{
  "n_layer": 10,
  "d_model": 128,
  "n_head": 4,
  "n_kv_head": 4,
  "head_dim": 64,
  "d_mlp": 512,
  "vocab_size": 512,
  "activation": "gelu",
  "norm": "layernorm",
  "norm_place": "pre",
  "norm_eps": 1e-06,
  "positions": "rope",
  "rope_base": 10000.0,
  "rope_fraction": 0.25,
  "qk_norm": false,
  "attn_scale": 0.125,
  "bias": "all",
  "tie_embeddings": false,
  "parallel_block": true,
  "init": "normal",
  "init_std_qkv": 0.0391,
  "init_std_o": 0.0277,
  "init_std_up": 0.0391,
  "init_std_down": 0.0,
  "optimizer": "soap_variant",
  "lr": 0.00738,
  "beta1": 0.95,
  "beta2": 0.95,
  "weight_decay": 0.034,
  "lr_head": 0.00562,
  "grad_clip": 0.5,
  "warmup_steps": 200,
  "schedule": "wsd",
  "decay_fraction": 0.646,
  "decay_shape": "linear",
  "final_lr_fraction": 0.0,
  "batch_tokens": 16384,
  "seq_len": 512,
  "doc_mask": true,
  "z_loss": 1e-05,
  "train_tokens": 100300000,
  "steps": 6122,
  "dataset": "wikipedia_en"
}
Each number is 50 + 12 x the weight over its row's rms, rounded and kept within 0 to 99. Layers, rows and columns count from 0. The size before them is the row's rms in percent of the matrix's.

# layer 4 MLP down (transposed), 512x128, rms 0.309, rows 103-130, columns 0-127
106:21 48 41 52 47 44 38 41 70 39 63 46 55 38 40 38 36 37 33 66 63 32 52 53 49 61 50 36 52 41 26 51 65 52 54 44 55 40 69 76 54 63 46 51 43 59 38 53 52 71 36 47 61 40 44 17 52 44 51 57 46 36 32 61 56 72 63 52 50 70 39 62 52 57 61 43 35 66 29 61 53 55 70 68 53 37 50 57 40 54 48 38 49 31 73 43 62 47 38 56 50 53 56 52 35 74 62 66 55 63 66 41 45 36 66 48 66 56 49 74 67 52 59 51 65 38 48 56
091:54 49 42 53 17 56 38 52 49 51 41 43 46 45 54 42 42 44 56 52 64 43 35 38 40 47 40 56 36 47 44 55 67 63 29 43 29 57 46 46 38 70 53 62 60 78 46 27 49 43 50 39 65 58 54 54 39 55 60 41 47 39 50 63 74 54 53 45 49 81 41 35 49 27 39 49 49 34 32 65 53 30 47 43 38 56 38 73 66 59 60 33 80 27 42 38 45 43 60 54 55 51 60 47 59 44 65 54 41 52 31 52 43 50 56 39 48 28 31 58 46 43 78 44 36 33 45 40
080:49 47 26 46 29 41 75 49 44 56 62 58 61 53 52 56 31 64 60 53 56 24 46 50 77 69 49 60 54 65 39 44 57 55 36 54 59 54 55 34 34 79 27 61 38 46 54 68 40 78 44 56 69 34 46 27 48 52 28 54 32 42 60 59 52 52 53 27 79 49 29 46 39 52 47 52 62 60 55 30 53 48 44 53 60 65 54 33 39 75 49 50 44 49 51 50 44 46 45 61 46 67 57 60 52 78 66 47 59 55 59 40 43 34 38 53 36 39 52 41 44 50 45 46 55 43 55 52
097:54 60 67 47 58 55 30 34 61 37 39 38 47 42 50 58 40 54 60 19 40 56 43 55 29 57 62 84 43 55 60 35 34 45 48 38 50 36 59 58 34 48 54 52 35 42 59 59 71 42 38 36 39 50 57 45 47 25 67 46 51 57 45 49 51 40 65 56 55 34 27 60 38 58 27 48 46 46 49 49 45 38 31 18 51 58 41 58 44 56 47 56 48 66 57 48 55 52 46 40 69 60 46 44 64 68 60 50 67 86 24 45 58 49 21 42 43 38 49 38 47 51 68 43 43 51 51 55
110:32 56 42 40 57 50 32 63 42 42 68 35 42 62 50 51 49 34 41 50 49 43 34 76 47 62 44 43 73 72 47 40 66 63 31 57 47 44 50 47 58 65 44 41 66 53 38 50 43 63 43 34 70 50 44 36 70 74 41 49 64 46 49 50 37 53 52 65 49 41 46 74 41 45 46 45 66 65 24 69 33 66 58 59 54 44 57 39 55 46 58 47 36 53 48 45 53 71 37 39 43 68 56 42 45 69 77 59 54 52 52 64 25 53 70 39 56 42 63 62 63 68 66 34 54 37 46 69
100:63 41 61 57 64 36 49 54 59 42 43 71 53 48 62 48 51 56 22 54 49 37 47 42 57 60 46 65 40 75 68 55 39 60 39 58 69 48 46 46 36 57 53 29 60 46 31 69 39 47 36 72 76 62 56 70 47 40 57 51 54 40 44 52 43 49 54 48 64 33 54 35 31 50 69 59 51 65 28 60 53 78 54 56 60 37 50 52 71 39 30 53 53 66 51 51 42 48 56 45 61 41 75 30 31 58 68 46 31 45 53 42 61 39 52 37 44 58 45 60 36 28 44 46 32 45 29 56
098:42 47 39 54 68 31 61 54 64 48 48 58 51 64 48 63 26 30 52 48 76 70 36 54 43 68 45 57 44 51 53 51 47 42 37 45 69 37 45 39 49 55 47 53 68 43 75 56 55 62 23 45 50 57 30 62 54 51 52 38 59 35 59 39 46 38 65 36 33 16 32 56 65 49 48 52 67 64 51 63 59 47 53 55 42 67 60 63 34 52 75 58 54 37 52 43 54 41 45 22 45 42 64 48 32 31 42 39 21 64 55 67 52 46 46 40 51 45 64 59 62 49 50 55 54 44 27 43
087:40 66 47 51 51 54 43 64 67 48 53 66 51 54 48 69 37 52 46 35 35 61 50 43 44 54 52 34 46 36 44 64 60 99 60 51 50 39 46 55 49 53 57 47 37 59 66 45 68 26 44 50 61 46 51 41 43 61 53 45 46 39 40 47 52 69 38 42 45 68 21 47 60 45 57 46 39 47 47 52 34 54 53 37 78 46 44 52 51 54 20 33 63 57 39 45 18 45 50 57 60 48 62 87 31 55 41 59 66 61 38 55 43 55 48 64 55 23 41 38 57 40 46 63 49 47 48 40
094:44 66 60 39 46 63 57 28 50 30 46 64 56 40 58 36 38 52 56 28 45 45 53 51 61 66 53 70 67 53 45 38 48 37 60 43 61 41 48 39 64 55 66 51 56 44 69 70 59 56 56 55 21 50 28 59 35 57 39 55 50 66 49 38 48 32 49 26 52 48 42 32 55 39 33 42 72 74 41 26 47 41 53 63 47 39 43 35 43 51 51 41 71 37 52 71 45 34 31 35 42 37 49 56 48 47 42 61 34 43 41 33 42 36 54 67 32 71 60 32 67 55 50 60 53 58 64 55
091:78 38 54 62 49 60 47 41 47 46 43 52 66 63 44 35 50 66 48 64 36 43 56 35 42 47 56 56 50 40 38 79 66 34 40 44 41 53 36 47 66 67 31 62 41 40 46 40 39 58 61 55 42 57 47 34 51 62 62 56 47 55 46 45 58 78 34 41 52 71 61 45 60 46 73 46 45 49 50 46 42 67 27 49 41 38 45 48 69 62 77 27 42 55 35 47 59 44 46 54 36 48 46 49 57 61 38 59 63 77 48 31 18 46 36 54 65 32 50 60 60 42 58 58 48 31 55 27
087:62 63 57 43 57 56 47 50 47 40 28 84 64 31 64 51 46 46 51 34 50 46 56 42 55 64 43 35 48 52 46 51 48 54 50 31 58 47 48 37 51 59 59 49 44 29 67 54 38 52 39 70 50 41 58 67 61 38 32 55 64 40 29 48 42 65 38 58 79 37 42 51 45 40 43 48 49 63 76 31 44 36 76 45 61 35 75 61 53 58 40 54 58 59 52 55 62 41 50 45 67 43 74 42 38 43 56 43 36 65 32 53 59 53 62 80 54 51 50 45 56 57 63 47 32 26 72 39
096:43 42 50 36 65 65 43 64 50 36 50 59 58 50 54 50 48 58 61 52 44 44 54 29 41 56 69 37 47 53 55 67 43 52 47 42 58 60 62 16 68 61 51 50 41 36 58 46 59 44 50 32 47 58 59 43 61 52 24 59 44 57 27 31 44 51 44 45 51 49 38 27 46 42 48 48 44 37 58 55 27 83 35 63 58 36 48 39 36 63 54 57 60 62 30 59 64 53 69 55 61 55 63 45 58 41 63 40 35 68 38 44 33 76 28 54 61 69 34 35 52 34 32 58 44 66 43 36
098:66 39 59 55 77 64 39 50 47 58 27 50 58 56 49 61 29 35 56 62 65 50 43 44 51 58 49 72 57 72 47 67 46 40 26 05 43 61 29 54 36 62 37 69 50 55 59 45 42 60 66 31 33 45 44 46 44 37 42 52 44 40 35 46 47 46 40 53 61 59 47 36 56 55 46 33 45 47 63 44 45 62 38 41 58 50 49 75 46 61 58 43 44 41 51 51 49 63 54 58 60 27 50 39 52 39 49 59 33 47 67 51 73 66 45 37 67 49 73 60 59 36 51 48 39 33 34 35
112:42 39 54 48 67 48 72 43 40 57 50 28 53 65 41 47 60 23 45 40 45 28 52 54 46 37 67 48 72 40 49 34 58 51 33 42 58 62 66 69 53 49 33 58 61 47 55 37 49 35 43 76 44 63 49 51 32 45 53 50 38 59 30 40 49 66 74 46 49 72 38 50 62 61 66 66 40 48 62 52 64 54 57 53 44 64 47 51 34 43 53 69 39 41 57 37 37 44 70 47 56 42 54 56 73 35 46 61 40 76 24 45 62 54 71 33 45 27 37 45 39 38 45 62 57 48 41 55
094:63 44 33 42 37 46 39 36 70 25 48 60 58 59 59 43 21 67 60 62 40 34 51 44 54 59 53 58 53 44 38 64 56 42 53 48 50 37 46 49 42 47 60 58 37 34 45 67 61 47 45 24 43 56 62 44 46 33 70 40 35 35 47 40 39 66 44 52 67 40 40 75 74 63 54 70 47 28 64 56 49 50 52 55 48 67 38 78 66 80 47 45 36 51 57 25 51 41 56 41 60 57 41 62 64 51 38 49 44 64 56 45 35 34 52 47 47 39 50 53 50 49 50 50 28 34 53 75
105:50 55 40 36 43 49 57 47 53 48 35 63 36 43 47 72 41 36 69 61 53 49 48 56 53 47 33 70 41 44 41 41 32 47 45 66 44 79 41 66 23 62 68 52 37 36 54 35 54 47 51 54 36 34 38 30 69 50 48 67 44 41 37 51 43 67 30 58 39 60 66 60 53 43 65 47 52 34 37 38 30 68 43 45 29 72 24 53 52 67 31 44 54 41 47 66 59 45 41 47 56 56 49 66 32 46 47 53 44 54 41 57 67 45 42 50 56 48 18 42 68 68 53 44 65 51 35 41
113:49 49 56 51 42 49 54 56 40 44 41 28 52 37 56 34 57 38 38 52 56 49 50 64 48 41 46 53 37 54 66 46 44 42 40 36 51 52 65 54 56 28 56 71 73 59 56 43 34 34 47 51 42 53 32 34 64 48 54 38 54 31 39 62 31 52 69 35 59 51 71 51 56 83 50 46 44 63 26 53 53 51 75 63 29 30 41 51 48 35 67 31 49 57 34 59 37 57 52 40 60 50 63 33 59 50 45 46 36 62 41 62 42 33 55 31 63 45 25 34 49 76 44 57 64 50 76 58
098:50 46 21 46 76 45 61 34 43 28 63 41 66 47 59 64 61 38 31 39 59 53 41 40 74 45 60 64 44 50 41 43 44 70 54 41 22 34 44 85 26 35 54 35 49 40 30 61 33 54 38 51 46 53 43 63 49 62 53 47 53 50 56 26 43 32 69 63 57 55 35 53 63 58 62 51 58 45 64 67 64 34 65 61 37 53 39 35 52 52 51 55 57 32 46 67 49 49 58 51 64 49 45 66 66 55 63 32 51 51 49 49 54 57 52 47 65 40 73 50 55 38 52 57 38 67 58 51
100:42 43 48 51 42 70 59 60 57 50 36 64 50 45 58 69 41 47 37 45 35 73 70 15 32 42 54 60 63 40 33 42 49 51 51 40 66 63 47 63 69 27 57 51 50 54 61 53 74 47 61 48 59 56 55 73 63 46 46 41 53 35 47 20 53 49 23 52 41 29 46 35 32 35 54 44 52 52 56 68 41 52 49 52 52 47 39 38 55 62 30 46 58 42 52 55 46 40 45 50 63 30 80 48 60 35 39 47 32 43 58 31 60 57 30 20 52 54 65 55 52 51 54 55 61 52 51 60
097:42 61 45 41 73 54 40 45 29 53 52 38 54 55 56 54 53 75 49 26 40 55 48 47 48 47 38 43 52 55 44 62 51 53 41 52 41 46 48 39 32 33 46 34 42 46 49 64 65 55 76 54 63 43 61 32 68 48 76 47 58 49 46 52 29 52 45 53 50 31 56 49 27 56 31 31 70 53 61 66 53 17 45 47 90 46 58 64 35 58 40 55 59 56 61 62 56 50 61 36 63 45 41 69 31 65 52 45 52 39 49 41 53 63 44 64 57 78 40 52 54 65 35 41 66 42 47 61
097:53 46 42 23 33 42 36 44 65 59 33 62 53 60 36 67 51 42 24 68 51 35 34 38 49 70 49 26 65 52 54 31 41 56 29 57 47 32 53 55 65 45 51 44 37 54 68 37 48 46 46 37 41 69 47 41 64 64 61 53 34 41 45 46 56 30 51 36 52 71 47 56 55 48 70 47 48 32 52 45 41 55 51 53 49 53 75 52 52 68 59 37 54 35 38 49 53 61 64 45 45 37 61 69 44 36 61 52 33 25 33 52 66 64 51 60 52 53 35 63 33 17 47 59 47 46 45 42
100:54 55 50 53 53 32 61 54 52 43 48 43 69 59 63 62 36 36 46 55 68 54 35 44 78 62 65 58 47 32 17 31 69 67 52 52 64 47 46 56 33 64 39 45 52 64 36 60 24 52 54 44 48 36 42 45 44 57 49 44 42 46 64 45 50 32 39 51 78 47 69 56 60 73 55 39 45 71 50 45 36 42 40 47 38 77 45 59 46 57 52 62 67 36 51 51 34 46 49 70 38 60 52 46 59 58 46 65 44 55 49 25 60 64 61 54 65 38 49 51 47 27 74 59 70 41 45 47
097:47 64 37 51 39 35 08 76 60 40 44 61 40 41 41 67 70 46 55 37 46 46 71 53 37 46 54 56 64 43 26 61 56 34 43 67 36 44 50 39 53 36 54 38 73 46 34 76 52 52 54 39 60 25 48 59 47 39 43 33 67 52 43 36 40 82 50 59 39 54 53 49 59 78 55 55 35 50 41 53 31 66 55 47 33 66 53 50 42 29 50 39 47 61 49 66 62 44 55 43 47 61 42 40 66 53 49 73 53 64 52 54 49 45 45 53 44 36 50 46 42 39 49 46 60 56 56 34
107:47 56 45 46 42 36 55 73 30 55 58 63 60 49 65 51 59 48 46 68 36 47 17 55 61 42 61 42 67 58 71 32 65 53 26 47 35 48 55 49 33 69 52 35 37 64 51 41 43 50 57 48 59 43 40 58 67 62 46 41 47 49 55 49 53 44 43 27 73 64 26 32 56 59 62 43 42 38 42 44 33 71 38 74 42 42 45 50 63 57 60 36 51 56 38 57 61 51 54 61 45 44 87 51 50 66 48 51 58 57 59 42 60 44 42 49 56 48 51 58 34 30 31 52 27 59 74 58
095:68 40 32 52 53 51 40 64 45 33 44 54 50 59 44 45 40 59 58 46 35 78 37 52 65 43 70 54 46 61 53 37 56 39 51 58 18 35 68 56 36 62 41 55 36 65 63 55 54 49 62 55 61 50 51 51 59 41 65 44 62 65 42 40 64 27 58 44 48 36 56 39 64 33 21 50 33 62 47 54 54 50 48 55 56 51 58 72 53 46 73 51 52 57 42 46 55 34 47 67 54 36 55 86 51 23 50 77 42 46 39 36 25 63 44 38 42 57 55 62 48 41 31 42 51 51 54 31
100:48 71 23 52 43 68 45 55 40 38 39 55 48 51 43 56 41 36 28 54 34 54 68 50 46 59 35 42 84 59 58 42 52 42 59 65 62 41 70 50 57 52 35 35 61 58 49 52 68 66 42 44 52 67 61 42 62 64 36 60 34 42 46 49 39 37 48 51 53 46 33 43 60 52 50 44 52 70 47 57 29 37 61 58 53 36 57 58 54 56 39 70 70 31 71 49 55 75 52 62 54 64 66 64 59 42 40 48 33 44 49 26 38 60 43 45 57 47 29 53 37 67 72 47 53 51 81 56
098:36 35 39 43 59 59 33 40 57 52 69 59 52 55 45 68 45 64 82 38 59 53 17 32 66 37 54 55 70 27 53 59 26 60 61 34 37 41 66 41 60 47 42 43 52 57 57 74 53 48 43 51 55 45 38 38 42 35 43 50 63 79 44 50 45 56 43 41 61 42 68 42 71 45 51 38 43 57 42 65 14 62 49 64 55 49 58 29 65 44 52 44 65 51 38 39 58 63 62 56 55 55 48 57 72 46 52 52 63 63 58 28 49 43 45 52 72 62 55 52 44 44 41 50 42 59 40 59
114:43 55 28 42 48 54 22 73 40 62 60 51 37 39 54 47 64 54 64 34 59 56 37 49 62 38 52 54 52 48 52 66 65 33 43 39 37 36 61 48 58 37 72 40 42 41 47 38 49 57 48 33 57 69 44 48 45 46 41 74 41 68 51 38 43 51 33 50 29 38 52 49 40 60 40 34 54 71 59 43 49 66 72 38 60 47 35 58 48 48 69 37 34 37 38 56 62 75 60 40 38 70 47 48 67 51 41 44 61 29 67 48 33 50 70 34 75 44 47 60 64 61 60 50 41 54 69 45
# layer 4 MLP up, 512x128, rms 0.314, rows 104-130, columns 0-127
092:50 45 60 35 23 63 52 29 59 73 71 46 33 38 57 52 61 43 54 53 71 35 42 57 22 39 58 29 49 48 43 49 63 43 32 59 55 49 41 50 35 31 53 65 44 56 44 53 41 55 34 39 62 66 72 73 38 40 70 69 50 45 43 46 52 84 59 61 62 43 57 46 47 59 48 42 36 53 60 62 50 37 45 42 42 51 51 47 58 40 30 66 45 55 41 45 55 39 74 65 58 39 36 44 90 59 52 64 52 45 46 48 39 48 50 57 41 62 69 56 59 62 45 40 45 60 46 52
087:51 79 62 40 35 30 35 38 40 53 52 43 61 36 65 27 67 64 48 42 53 64 62 56 52 29 63 40 54 34 48 53 43 46 52 53 45 62 31 65 72 40 65 44 56 61 65 40 53 40 59 47 43 58 75 51 63 65 58 57 66 56 66 40 53 53 46 57 43 77 62 45 62 53 60 58 37 64 61 60 57 54 51 39 47 29 55 58 53 57 31 73 64 60 51 77 38 34 66 30 53 61 39 39 40 41 59 58 38 54 46 52 41 71 58 38 46 69 55 41 38 33 61 48 36 61 43 37
109:32 65 45 40 53 50 46 58 60 43 56 51 36 73 40 51 47 38 55 47 35 59 21 55 57 65 52 40 47 44 32 52 52 37 50 48 36 44 67 53 32 76 53 45 67 50 62 56 68 43 60 48 48 37 40 52 31 52 55 36 44 29 31 48 50 33 68 48 54 52 55 57 55 57 25 40 44 54 41 50 68 50 61 55 48 57 73 45 45 36 48 67 23 36 42 33 66 71 62 48 34 54 63 36 74 44 51 65 90 56 69 57 46 52 49 36 41 64 56 63 49 43 50 41 49 60 68 44
103:54 31 49 78 48 47 49 55 29 57 52 38 47 48 44 42 55 43 61 71 36 63 54 43 28 66 45 55 61 43 36 46 43 47 54 59 51 74 46 40 27 50 43 51 76 64 64 65 68 58 52 57 56 66 50 31 51 61 46 41 51 35 66 54 45 54 46 49 45 44 68 41 78 63 48 63 42 62 53 66 62 42 53 51 55 67 37 77 42 43 39 35 28 37 51 31 25 45 64 67 51 47 52 52 61 62 36 55 36 42 39 56 52 54 50 49 47 42 38 62 72 21 32 54 55 56 34 31
103:53 29 56 51 70 46 47 38 53 48 37 41 52 44 63 43 44 41 65 43 40 43 32 17 50 77 50 52 50 53 28 58 46 46 44 53 43 43 47 78 48 62 52 46 58 49 39 52 38 48 44 59 57 52 70 69 44 37 59 33 58 46 83 60 50 54 53 35 60 38 35 65 52 52 47 51 58 56 35 66 67 59 64 63 35 51 36 53 38 61 37 46 69 41 53 57 44 40 70 53 49 69 56 32 40 47 35 57 56 47 26 40 27 34 68 25 51 59 72 61 58 33 40 45 60 63 43 55
105:59 54 53 50 55 39 51 54 43 70 44 61 41 43 59 54 75 55 50 62 63 63 40 52 49 44 53 46 16 35 44 52 43 58 59 63 61 55 53 52 57 52 45 71 54 44 43 44 66 52 69 44 37 61 52 36 48 58 48 53 76 34 29 53 46 38 37 42 35 50 52 31 36 36 72 53 53 47 42 56 37 58 30 42 54 67 41 58 49 61 60 41 46 70 62 31 35 46 34 32 35 35 35 42 47 54 79 60 45 28 54 29 36 55 27 41 33 33 54 24 52 71 47 43 57 60 36 61
106:59 54 45 45 57 72 58 49 67 51 60 49 69 33 44 57 43 54 49 57 39 67 44 51 58 49 47 42 47 35 46 66 50 73 53 67 72 37 40 54 55 54 46 49 47 51 78 35 60 26 62 58 49 41 56 57 39 56 44 43 69 40 59 61 45 51 63 54 58 51 40 51 54 64 61 33 25 69 23 49 57 59 30 21 66 55 35 52 48 69 30 32 56 39 50 50 46 34 39 44 54 65 59 70 45 63 41 38 50 41 36 68 31 58 74 73 55 31 61 49 40 47 67 64 55 46 41 42
097:76 55 41 61 74 32 42 60 49 43 51 47 43 48 51 42 49 51 25 50 35 27 44 36 33 60 57 33 55 43 46 55 33 36 41 36 56 55 46 48 30 70 32 51 43 61 52 33 74 57 45 62 47 66 71 56 38 43 57 44 54 31 69 40 43 67 56 79 43 61 50 70 77 48 47 52 62 65 49 71 49 46 37 56 48 74 52 42 36 44 54 49 41 37 19 50 47 40 51 53 30 44 55 67 43 44 52 46 55 48 48 51 58 31 58 66 49 58 61 56 39 68 34 45 49 50 29 48
098:58 58 31 62 56 27 47 47 76 56 39 59 36 56 37 44 43 47 38 45 41 58 59 31 43 81 41 54 49 64 50 42 46 43 54 62 27 36 73 53 55 50 46 43 50 57 63 45 40 21 54 57 55 39 68 69 57 41 44 38 43 38 43 68 50 31 48 47 55 56 50 54 54 59 52 36 68 49 48 33 53 46 37 60 37 55 38 31 53 46 52 46 67 52 54 39 59 51 64 43 55 35 50 76 26 64 81 74 59 24 58 61 65 56 35 55 60 26 52 50 44 42 59 62 52 38 39 50
098:50 48 58 67 52 35 43 53 63 45 44 40 55 58 39 22 46 42 49 79 57 31 34 66 47 52 55 35 28 58 31 75 31 59 57 54 51 57 32 44 40 61 59 31 48 54 55 16 41 51 55 28 51 57 56 45 41 70 42 54 31 34 61 45 52 54 69 30 35 53 37 39 49 45 35 44 46 49 69 69 38 59 43 50 54 50 44 41 41 37 30 52 46 65 79 41 45 60 49 56 47 56 49 31 77 43 68 55 63 67 50 52 46 42 45 31 47 57 41 52 44 45 42 55 72 62 53 56
100:59 60 51 54 37 40 52 65 46 51 58 47 58 60 42 43 36 51 36 39 55 43 41 59 54 46 45 45 53 35 46 48 41 41 61 73 23 46 49 69 31 38 50 42 25 57 57 48 59 43 58 62 49 57 43 63 36 57 43 36 42 25 76 41 27 32 48 59 79 40 64 38 44 75 58 46 45 58 62 66 61 44 54 64 54 40 70 57 34 58 44 46 40 50 60 75 58 63 28 33 68 40 59 47 52 57 60 57 59 34 44 70 66 50 56 42 36 26 41 32 72 45 49 51 56 68 44 43
099:54 34 35 46 63 67 46 57 59 45 80 39 46 36 64 50 58 32 47 69 38 42 25 58 53 72 33 57 58 56 47 39 42 36 53 43 60 41 51 43 48 36 49 43 52 55 34 52 45 64 61 51 61 38 39 61 38 43 43 65 56 59 39 55 49 45 39 49 76 50 48 44 61 48 25 52 51 25 36 51 45 42 45 62 17 37 63 51 43 59 40 65 62 72 73 63 61 33 44 27 26 50 55 49 49 54 75 54 41 48 58 50 58 56 55 60 52 58 20 43 38 66 59 51 51 34 35 56
112:39 41 38 79 53 45 71 49 42 42 52 56 55 33 43 55 34 40 37 66 13 58 57 44 47 57 42 48 47 63 39 69 57 50 18 50 55 60 68 54 49 38 54 50 54 51 40 50 65 37 67 56 53 40 48 82 41 65 48 39 61 53 50 53 71 64 24 45 65 70 51 67 60 33 55 32 36 64 53 36 27 38 55 34 48 54 59 54 59 47 57 55 43 52 67 49 61 53 51 65 37 46 49 53 74 39 50 41 70 47 68 61 44 60 41 38 36 43 42 56 54 48 52 63 46 68 49 32
097:34 50 66 47 42 38 31 74 53 46 36 70 47 53 59 51 60 28 58 59 59 66 63 47 69 56 43 45 47 42 60 58 50 52 49 59 35 26 52 31 53 61 36 61 60 45 29 36 58 54 55 54 64 45 43 58 62 51 51 72 40 60 66 42 56 42 37 28 35 65 50 41 45 27 23 46 55 44 41 60 48 62 49 40 54 63 56 52 40 28 62 46 66 27 44 54 41 77 52 52 14 51 65 34 67 59 57 38 57 63 49 50 51 55 50 62 43 44 30 41 42 62 41 56 47 28 65 52
102:42 46 53 61 58 62 66 50 50 42 58 48 44 60 52 61 59 51 47 59 64 45 49 57 54 69 59 42 31 40 57 50 64 50 72 64 59 64 61 40 21 69 55 48 69 58 52 56 35 57 54 51 48 61 51 48 47 50 75 63 57 59 48 39 54 59 61 47 23 76 47 47 60 36 69 56 30 50 42 62 68 36 56 17 36 64 43 39 37 54 48 40 39 62 45 62 71 53 45 70 40 70 36 33 57 19 48 31 64 49 50 50 35 45 57 32 37 49 73 47 72 53 52 46 58 47 53 35
107:47 56 55 51 72 47 51 48 66 63 14 73 39 28 44 29 51 64 33 71 37 60 41 48 69 34 44 53 64 48 54 55 48 36 26 60 49 45 43 53 65 32 37 64 67 44 41 30 43 53 58 51 37 54 47 43 51 53 78 50 37 52 27 43 38 47 46 38 59 46 38 43 55 34 70 43 41 49 68 30 43 53 51 42 27 33 40 52 57 54 57 61 57 60 54 63 58 43 37 49 36 71 53 46 44 56 33 36 50 37 44 57 47 45 52 59 58 76 37 63 66 49 54 27 60 39 56 46
097:44 40 70 45 65 44 48 71 41 54 60 48 42 51 48 46 76 56 50 37 20 49 31 34 57 52 57 38 46 53 51 55 47 33 70 53 38 37 25 50 54 52 55 62 43 56 51 51 50 42 30 29 72 57 15 58 53 41 51 45 41 37 57 60 52 33 38 48 39 57 33 59 58 65 48 61 64 61 37 50 72 61 83 41 48 33 39 47 54 44 52 27 49 52 45 36 41 48 53 39 35 39 63 42 58 57 53 29 39 29 25 41 51 60 61 46 44 48 50 49 63 44 54 31 70 57 58 53
099:37 33 56 55 46 41 58 47 39 39 48 62 44 50 26 67 50 56 45 36 44 64 55 59 48 56 42 71 37 34 60 41 63 46 36 61 69 74 52 59 36 50 37 67 73 61 49 48 71 44 81 69 56 59 46 55 39 50 49 61 33 29 29 64 44 48 61 39 65 64 42 65 57 52 35 60 50 37 37 63 56 44 55 26 52 65 63 48 51 59 45 80 37 42 38 55 59 41 41 49 33 38 40 38 47 47 45 51 36 40 55 49 31 49 68 42 63 61 37 53 42 28 48 66 47 37 41 31
093:53 41 37 48 41 57 37 49 47 34 59 27 61 41 48 64 54 52 48 61 58 41 57 52 51 72 51 48 45 47 57 64 49 45 39 62 68 53 40 52 50 43 13 58 55 77 47 39 41 56 38 37 19 51 64 42 33 23 68 48 40 47 42 47 47 53 37 56 71 70 63 52 54 65 49 73 53 43 41 40 40 50 62 47 77 46 26 59 64 48 55 50 34 41 57 63 49 28 63 57 52 51 68 51 42 39 45 33 54 58 63 42 58 43 58 65 71 60 36 49 54 26 33 55 39 71 47 56
100:29 52 58 63 52 65 60 42 48 58 42 60 48 63 51 42 52 38 65 56 38 38 62 51 46 40 51 46 56 39 45 53 37 55 44 41 40 43 54 54 57 31 44 66 60 70 64 25 56 45 64 41 32 38 58 69 45 80 48 49 35 31 54 33 57 62 61 45 47 27 37 37 59 65 41 58 61 66 79 50 39 48 34 46 26 38 38 57 40 39 29 55 30 82 65 48 56 62 35 53 46 70 45 68 52 59 30 50 62 54 51 51 43 52 37 31 46 71 38 55 47 49 55 47 53 48 47 27
100:43 58 47 48 46 44 50 46 48 35 44 37 67 51 30 41 52 42 45 35 51 40 68 61 64 28 37 49 33 45 33 67 41 62 44 69 42 77 71 70 40 39 41 57 48 63 52 27 48 50 42 46 45 56 60 74 70 52 53 56 39 14 61 56 66 67 51 54 71 35 60 40 38 60 55 73 55 50 60 50 47 39 52 55 36 41 60 49 48 47 65 38 51 65 45 38 54 54 44 46 52 52 27 48 36 29 51 28 71 59 51 44 80 39 41 41 59 44 53 54 34 34 60 50 60 51 66 52
098:62 38 76 57 59 58 54 64 62 28 34 41 55 36 65 48 61 56 43 48 54 49 55 22 36 28 53 63 69 52 40 49 45 26 37 46 38 63 42 47 47 54 39 45 64 44 57 45 52 41 80 59 58 24 56 56 54 64 35 38 50 52 33 49 53 55 49 64 30 49 43 57 46 62 45 39 48 52 57 77 62 45 58 56 42 39 60 50 37 52 49 43 67 43 57 57 55 45 46 68 62 67 42 48 73 44 55 47 31 38 58 47 36 64 28 41 37 60 67 52 49 56 76 53 67 32 48 81
110:32 38 58 39 45 39 59 36 39 53 48 48 42 45 79 53 38 60 67 34 51 51 48 39 74 47 43 50 36 44 44 56 51 51 27 57 58 59 52 45 37 56 31 62 48 66 40 75 73 56 45 45 35 77 55 55 42 69 58 33 63 12 60 56 40 54 54 41 58 45 52 58 41 57 52 67 35 53 34 51 60 66 42 48 72 66 31 49 55 42 47 40 39 58 92 48 57 52 57 49 51 56 55 38 60 56 64 53 54 68 52 53 38 48 50 52 51 43 52 57 45 52 61 59 67 81 50 53
099:47 59 71 42 56 33 47 67 40 60 37 31 57 44 28 57 55 55 56 28 47 53 57 39 49 39 45 51 52 27 57 51 64 62 36 37 64 57 45 59 30 65 45 51 67 72 41 49 57 59 45 76 46 75 33 48 60 31 49 63 45 67 67 36 35 52 76 40 86 34 37 38 57 63 58 46 68 54 56 30 77 42 43 40 49 45 36 63 38 39 47 58 65 57 51 55 53 32 46 59 37 48 53 48 46 36 44 53 37 44 49 49 38 38 54 52 62 60 53 56 52 47 71 60 63 63 62 49
093:48 45 47 34 49 59 56 55 52 23 41 59 46 32 32 54 65 44 60 44 48 33 33 37 68 52 53 38 52 35 68 77 50 46 67 57 45 66 46 47 30 60 48 44 57 57 28 30 33 50 39 55 64 46 55 40 60 47 49 42 62 54 80 57 37 46 56 49 41 50 36 36 40 41 59 38 43 55 59 54 62 50 32 50 60 35 63 48 57 62 44 47 65 46 56 69 56 39 71 46 69 66 43 44 75 54 35 61 37 58 61 33 49 44 55 31 22 28 40 51 43 63 58 60 74 59 41 31
101:51 53 63 50 54 64 62 71 28 35 35 47 70 54 49 46 53 52 27 66 45 62 77 35 51 48 33 47 56 42 45 45 62 72 58 66 72 52 82 66 52 66 19 71 70 45 46 47 56 64 29 53 72 52 62 37 59 42 43 68 35 44 46 57 36 53 42 46 58 73 52 50 58 40 32 29 54 45 48 53 58 54 53 57 62 58 53 53 46 37 54 63 53 38 51 33 33 39 62 42 57 56 58 67 34 57 62 47 32 32 51 38 58 42 44 51 60 57 29 41 53 58 51 52 43 55 39 38
110:22 35 34 63 56 35 44 59 47 45 53 45 36 35 51 41 30 54 47 42 53 49 59 57 64 23 74 62 38 35 34 33 40 54 49 54 62 63 53 48 45 56 66 40 44 51 50 71 57 63 47 47 34 52 57 61 32 56 43 62 62 55 80 45 46 46 61 45 57 55 49 40 56 40 65 39 63 34 57 41 32 62 36 49 46 40 52 59 31 72 62 31 62 22 52 40 63 70 52 68 70 56 49 57 64 36 48 48 61 46 68 51 54 41 62 44 29 51 60 64 39 28 62 53 61 42 66 51